python train.py --num_hidden_layers=22 --num_key_value_heads=2 --intermediate_size=640 --qk_norm=false --learning_rate=0.00424 --beta1=0.95 --warmup_steps=200 --decay_shape="linear" --batch_tokens=[32768, 65536, 98304] --train_tokens=361600000
Each number is 500 + 40 x the weight over the matrix's rms, rounded and kept within 0 to 999. Layers, rows and columns count from 0. Numbers have three digits each.

# layer 15 MLP down (transposed), 640x160, rms 0.229, rows 501-596, columns 128-159
526497523515555438472506562431539580492525496374515522535579512476479554548540466519449484426570
541467538492469512460595600484420510453509460507559504575495556466474500497498591476452470492534
454506488494443496502507551484353537477408501526475556483537476542503489517542517511489476544561
499561469473457434540471523477550594511508509479478465524409462504445477456451480488508504470498
477501457522490527508464405453464435548505434527437446525452497541523472469470480504458513515501
527502480462501492529514481456462479529427458535556501547469556493453552493533471504459464506490
500558509537400418485528517509465560465526497495499461457524513524480506477565499581509468465457
483454524475370507554487466502451489471505472562498507489516457519466403490512593509485558427482
460474523480470459642509527484503497517543477489459489479466487561501600493455441495428534498529
471514507545469510455495457491497498516496482486542504521559555526461513495500581497475450500498
520504581453528559499563513509393471446425613534503510559545550472611419489538517448542525503530
458501534535398498508451471361502511495504503561478445479448546482503606532599477468548541501466
475494489469562546500462521538433544494523506510559481514425493503495538497505458518453452486524
521502505555490483523550538525519526520538460550449531512463541529480503484496492473456437539529
491468456505511500399495459578547528486538504485535494553442459500549455525492528404496564469554
437455531524545473443525498511540544475468518516498455441471454488514554474458533474553464503471
538469532499584471487442538548462488560512524491513532532506499536515461409549517521535433490455
418496487507467490564503485456442528457530444437551514482495504550463466432493418575496465526504
502471548476464544474509452550482512461489402474465431437535524507575487489473489460521537506553
463559513501461476514540526542528480518477477550484488537479450552477561482489512499479403484502
551546530442510467495455444524539528533465546510463507514456601555472506419544423563536472491534
478531564527558464434537496558477463490526528509533494490488568551512494463556468465506510546520
505495485459443516519486473399437462487472487584525472507543593484433547546545459496536438514458
480464485459505490534449513503522491476526418456585535500507574526518487484512562527536495541496
527442424540422421479527544458533505522490489501536464441475516503509529539492456510449514489569
538454562444440531486542504486476510479556542517572525460457468536464517478568476361552462494487
400514452484519426576446435542511472502445519441462472492474514522464451494485512505415471481516
515474597555529551592500546480520541493475464452527522470489528453442517499499516467486555514543
524501562474541502499470501574545502494499461430481531473432482522470496468463467456462480558500
493576544513526581555470463517529507503532484484526483544469479523490445535597530444455477505452
518456534533481527362531524555532481405508523508429486506577459520486536485501488517495487494511
481441427485505523477538456584529444557535508557501503505622523527433535457473572532479521517434
507504549542454531429494592509532512567410512570434594493506512536543491485517423500467476479461
488488559466465486505541459430516479514512474482464535480487527570415530478497507509482486483447
544592487468466478460581558537495489544555480559543498505550482552433503519485440503506480475535
467495535470498529512490541509523476483479567518557489486514470528552542479507421452510539501444
495509517424377451545504433476517613469496528493575506557512471471479479525490550494518511538530
448442413495474468543506561474441483502475457560508542508512537558565530543511513513516499529527
451496560530568558499515494540520504587484500499443507522502477457473557462517521552600443454577
486512560537501473512518453600548501490509518510489463502542448560551513515587620535533406504549
436455486427512504404464508546523499496597506519484489491474506517603520463526538483589531542491
512475574541496448419510429529480499480512491497475531487490473489573463429558490482549538519542
492487574545506550507517507554534493497568508518473510510495483503476480503515483495559467507486
519467534485497560417495527445525483473519550495509512495485472486518516484478518488487433515525
495515587530509478508565505486618511422459556514549583504464478572468495503497571472474516495467
488572476461434605547582553500489498446552520519505429499497491598521469418494440522523500494530
542456479539497567412490502562509486481517444543500518587511550558394497519523537464499482479553
507509437483496536473475536408392527489534502563486473551471452543469496548382462527529470579490
527450483435525460506449526461453450481478499471455488500555501481520542498532439452487484540508
561501481484531467475515498461544419461472506429494470455485506542472469525548529525512512461479
474459454484522509574449552592506515492532471468483490403484447479540436536472420440521427539565
492544514473470460587436443486522557402592453523526498525478465481534513579513499460428488501473
505511481437507494457536485475485442493429498497589488543493549525502523502478545514487489480482
493529472504537537415477488513559415501542516436447563522522438460506569509483511497445471482533
443469442417560509554480532484540560443476508527449520522476560487505482449407474518473483430495
491517506543489499550493485484465472540487521538498539508550474477453498481486502499500591493453
484438522588496456465529571443513452504466492498485531496515552440516518527532499473517453535496
548499437510476517574481561521529540539439434481474469499541507478466532552447506520483528479466
502560518477494469428495537481549559459496518566477519357584489592471470481545493539483522522479
566525494420505507512491472435603519502516560515524475499553498569517511460513516504526534572513
452487493516496488508517512579472493538546504502469459524490465492508472505561494449470498505549
529524571535476449476544527490506514480483523454450507518427526462459501438506512530531465553499
451449572485382494506516506500562438433512432484515535487484541522549496468435498542469537537504
457553524539464460484495537551548487439508485482538490474578491493448470565512504538430449487517
477466477438523435504536522494436467465517533446476559504492445467462455510521547499481567473520
478481465499438525500554470447456487527486484469522524511433470557541469440542492563507595585472
455491524463495473498509523459482438587450538430468398539508469490463460496450518556457452547478
488459498487509519483487527475461478538455507502563515542553517524479556531472490447501530512454
493543496441464504478501605539544490436425504468501467533475520519468512499465512506487491503491
522508487481493462517528434546484554470460512481391444514541461498497536511539484474495481493463
503452514549549534533457587492551509535518518474528463525447474463405499525476454442534472509503
513537528498562538495541540554490499515490501514483537468492419493467463501471508498450424590505
511523559518544460472506512483466421525455548458424488513404459543425511492492482538511434484452
470499518585472550443550472531583478549515506513463442517572478476567568472495465519512484518522
585528410445516457502476530472482503484533462479537496482544434492527549486459430490485541454492
445485469557498556486540503463511487603488461451465477532419535504422426523470537547443428389537
503508494481502485602436479562565520540522536529501478581526505476534483500484508420541504472517
524455442382530422494472487498476529491526491482605519543463480529526522495546547538509489570578
482466462489485455575472443585443624428519435482594474479523552482488532413454499505493468473514
491477471535415451526540453530439548499576485462493508460443539481447473464489522425428531519529
523486477554554516556516535555489464448445529517551479591522550543462541467509512543518507396477
489526519509514534416471510516553487422506461466471522473454560501543485460487476482470493484486
516512521474567444488498464484551513450446485501490476506474477552507483492534431512523537469468
568476443469433445516540493504480457503524531528504502532482551497514456531478509441526552544476
527543500484539420398480435454557553507505478509459556425497567506514508448500520490497474504518
519490530491521516521473485481477495490449508494467513524519553560487566422556511437482524423524
492564565473446469506512470469468474487512519495461512518510555505511417524452462503392517478493
505423518493462500499521493530466492515514495481517467543482457475393432540517490521448508562530
530455436414530450492549547541475433503480394552529459570499517552512465440502491476457516471523
492536485494544475545543474509495486506491532563484513425494626452517506457453490526499476536515
535455518503450494432483510453501569521496461535473497549537431498533556541495448585490447476450
508468541506503488657501522472473483587531520523424536449503469501427469502527451534516509525479
546500452473512570622545490457527539449440470465510512554521532431508496555524449462496505500538
487559533512520570436540541514404502526497531508506545543487503480472529477446492506467496542451
498541477488503546530438520495613475485508490503468454479465469551577438520457422472480461464482
451545484522536470444537523468464543491472566501503534450493481535524524512511515502509514472493
# layer 15 MLP up, 640x160, rms 0.215, rows 502-597, columns 128-159
422504511497546463546403415553622492541479503516410553433504439526538515493529416516569494480430
545467493586488455532457502529557491480531478504505453549383559520522493480490562517505529402517
440509512491518515545452518485508565456493408516473489549495557481495522441515499507415456532492
477522512469464507527539538541497500576494517573483450547419507531528505473564420490549537454482
512489444476535529452474448526479513437570559495564474542469492438452464551476526475459517446497
457547487497488507534529523487500490556465468523500498537479521492509526552526500469505444498405
532411510486501500484445493462450458468557507459531473517455506465455565576509403453511539525457
568551534590486531437510485433522473468456490502505454536523501467504486529510554530495543514429
488468523474485547532486540449506567483480468501472433524446501466524493440489488484541580412516
440394480457444498562495490494535584407567534481503575511452606563457465484496538601516444505474
489510421559535521538558537472507590507473568566503433519514497451463462531536457538486474527494
587479470465515506453551441549509520508466532459357465512564487465513508516499539445515505563461
488485628503538533518513498555503463519456522464503523523454498511501524578549504486502515456406
523570435583462482524454407462622545518469508523500528429539557469509552441527488484583535459555
576518528499492623489518541609523477468488469501488491526435408471446502531420471464506467466478
496481528548471545523531488412601467525466473489482533473552561492510524528488550465461514534414
514499424523494489475548488509550475592490514541442494532509520424490480570511563504503531475539
539449480517500498489486559501500535474487535470453426482524475468480457517534451508527516509425
533501495482456477478483478473495508471520534461495508465472565484552476488489488444479525503498
559478585560515505483452560490450520480477510526520518494545571368515455458507481432479444538506
562531499557478423477480496569499597521519491470510538426527556505480436498454461549500537554490
538432541450508564488495575526508490502472435543532492565477512470522504546410501523484505541521
514516430537534455493510524462429434505509537494480524417491442561445517473531511502469494507469
500497519437622532538481504472460494462543527493506486459528494498479578526435565503555540544479
387480439535629508534560472527480464524498516540555567504566583558427515471491595485489510511421
566531416502454505506590459544434428567534527500438497585536463434502506506506478499515504508547
548530443484452460466500496500517497439502471485474515522474496475566442459520453488536454565438
506536507496476511456544553451516505469449588507511489466536463533520554477483500526475550455500
484565583498464492458478536538460493444522441470517505457490484515444516534405521450499466510461
441535480526514461455553464484494426548509447532528529516482602551490493423464558498482514475555
540588463576505546487528569525458536573501539471485532617478510487455466507442544498496529603509
567545562511509479496523522434525447500463511493477481556520472535484441531564550452527505580446
519481498543480506533476508446495488557535549564546477479463552467489483521587563536549539526534
470519567519560488475433428454566457485512478573462543520481521566455457499493558444510490520479
510449520485555498483500476530573590489455523508523524514429538496492482501572485541488538467407
509505522508498528508456512489509438500479505418518482494497499534453455521527569526471523508548
506487493515527493481524485473521480516554475468549521561453518460477551512494468490536540524524
523500501504520495517588520517499521511471526509549476508448435485504483531516508504500499419474
482406470456510479491502495512537550551460537428538498481506551468517510514523460437425536517505
533508480468545498512465572455485435547464429493542470477491443468404484540520480424475450464463
586502450475525545474546516510504439488471514517497516433491472522497480531512511527472542544424
525534522530466497445511460545492518489500442484488486474480601543509512478487476500493501505462
502458458490502462519541455553452498485522477523457529508493485534427433521502496495522533517501
496437470523453494521551540467482487426560499495489541489483560541530459556558455460493545475491
461504512441459569516559481486576560461500505477441550453417550515504600553524546480546511438563
472464519530521531578506494498458470557507577458515523512461531514495447543453519520547479499549
424533524473564476565539515389507427478532571475473528450530527470577501561483472446535591509468
508486518499446499495537481541524498476499431518510523512501478451525457442493504537468518588534
568548485478524520520506453524491537455497528540501461535567547436450578541520568532548505406441
451477548511476442490556517469501396495463571523465509501480485526467521558608475581469562507587
525452460547546477510625520481459499518467470547590498470473508512547530441471585514522511445560
504496490488475505528463509509511504471529504563447467483464453418512469513508436523518457483527
516460538477462445467409465519517563541462491523523460518468527496464439516489530450491486567494
500516544528476473478447455521509499499535560574546545546505573479499520497504557531483504517502
514439516462553532455587445487512539555608462459558470490531536510503497563499492506570518441465
458525495521572490559497436495486527463541510472538524477455497536526434563471481498411440497498
596476435536525516493539491469534484517432507555536509506499525546577504566501493456459545553503
583526483516519486544450563553602512419523484391499485542478477432534536518472521356488510501526
506522484506497482502466536547489535505513436554527557529495454509427499521504489488518533520551
503500484463499455528546491508506532500516523486443543496503544552473480425512524470429476480479
559536430516509491496464498514441443488512549488490545531592461551440487556509486526477541414505
492457486465499564495555516509414587487480549522485629543525544439501450524448537473480493484529
558520544496558481533522467511458526488419450449498454545547514522448572436587501473579490491554
529560514544526534463465557482494497501575502543483496542515589478514472518469533484513446476446
565456513519516493520508379563563598495546459517516512441527518387568510569465545526501482427498
516458519579532462525511512518534487494539521543486486488466528569529383479518523468538468548492
485547511465520474494502481510481484569523506563464476460467506551496440439477519522496467437525
557527489494504529478546450484489477516469484470481517474474568479518430550453503450536517459466
516517458551462519458487519468477539546564531498507466564480531549511523578503539497501546448445
613504479549485508481503447494444499499459501505546504465493450493550438459493462414493483485527
503416540537445455500516439566486525455538514492533614438463462411538499526545506522525514543546
477473479456583430532542460493488456478477494486539510498590484500522539471522479459537427546486
449454518484549477481422422533523535494525516477515503487472459546529541526446573546475462488482
447500520485571442514493386502537532515478577448536479532502533493505521470473457503563512391461
570445527483515460517441458494558454434474530571462553394524580499551515497555465446484513484482
463449576492477462494512504468523466506511426566516494498499552496522471530564565561484549532559
516557538551455540523493443492495545512495506503432545467564516529493531504436513523510460594476
497622526534482519527492444437458522514575420468439561506532463504528517544557532515517499486527
551545465519462539535465564426523412537481566506570533435520461509460536554575530483547585487532
456544474491489557480449476411528524523582453482556539490491487503460513481502493447486512515515
452614470439494545531466527449471532540536524405518495519618530471457449589516542543432458554489
476488501503492503509505565493502440457490487480509502504526530498523466440457543445433472528504
437560553524589476527427434519465519501529460576504513488484502467546502461519459537447453497530
561481443528495486553538453576516477449510405518556415513513481478450414595451435498497540481531
496569523571473482522484525516480487495542516461573536526509501453527438527546548495526490496469
490506408528506507477519484439493534539515500535509478516524515517522562469468518503584505530501
442537531531521522529529432565513500542445501516516483508505497525465522539547458474570500476560
470453605499458449537493534453529507558525526426502560470545526510493515610555500528486548487537
449473515512474532470472524516461506527579588459517552557556492506462516440573567538510522566484
518507540525474482455509438503511450468555438498468465549452531426420520548518505522426489503517
469455475482493519551564500519501454542460481467443513559548524462574531460503520460565536483495
520482507473460497500455491510481506508435533518482515480444535485433481478490576541510499516458
550527433484517501571453543496521538449501469558517523505545475494487522508490516456563496519523
487477500528436446480483484554376543500555480510528513522519540440459590525558533494565493473444
478509495541494439562479544499410498569468481486469472521479486454463470474473465543575514514495
417464505553465530485524484512521548512456459463443538535442543511493432503412533460494511526448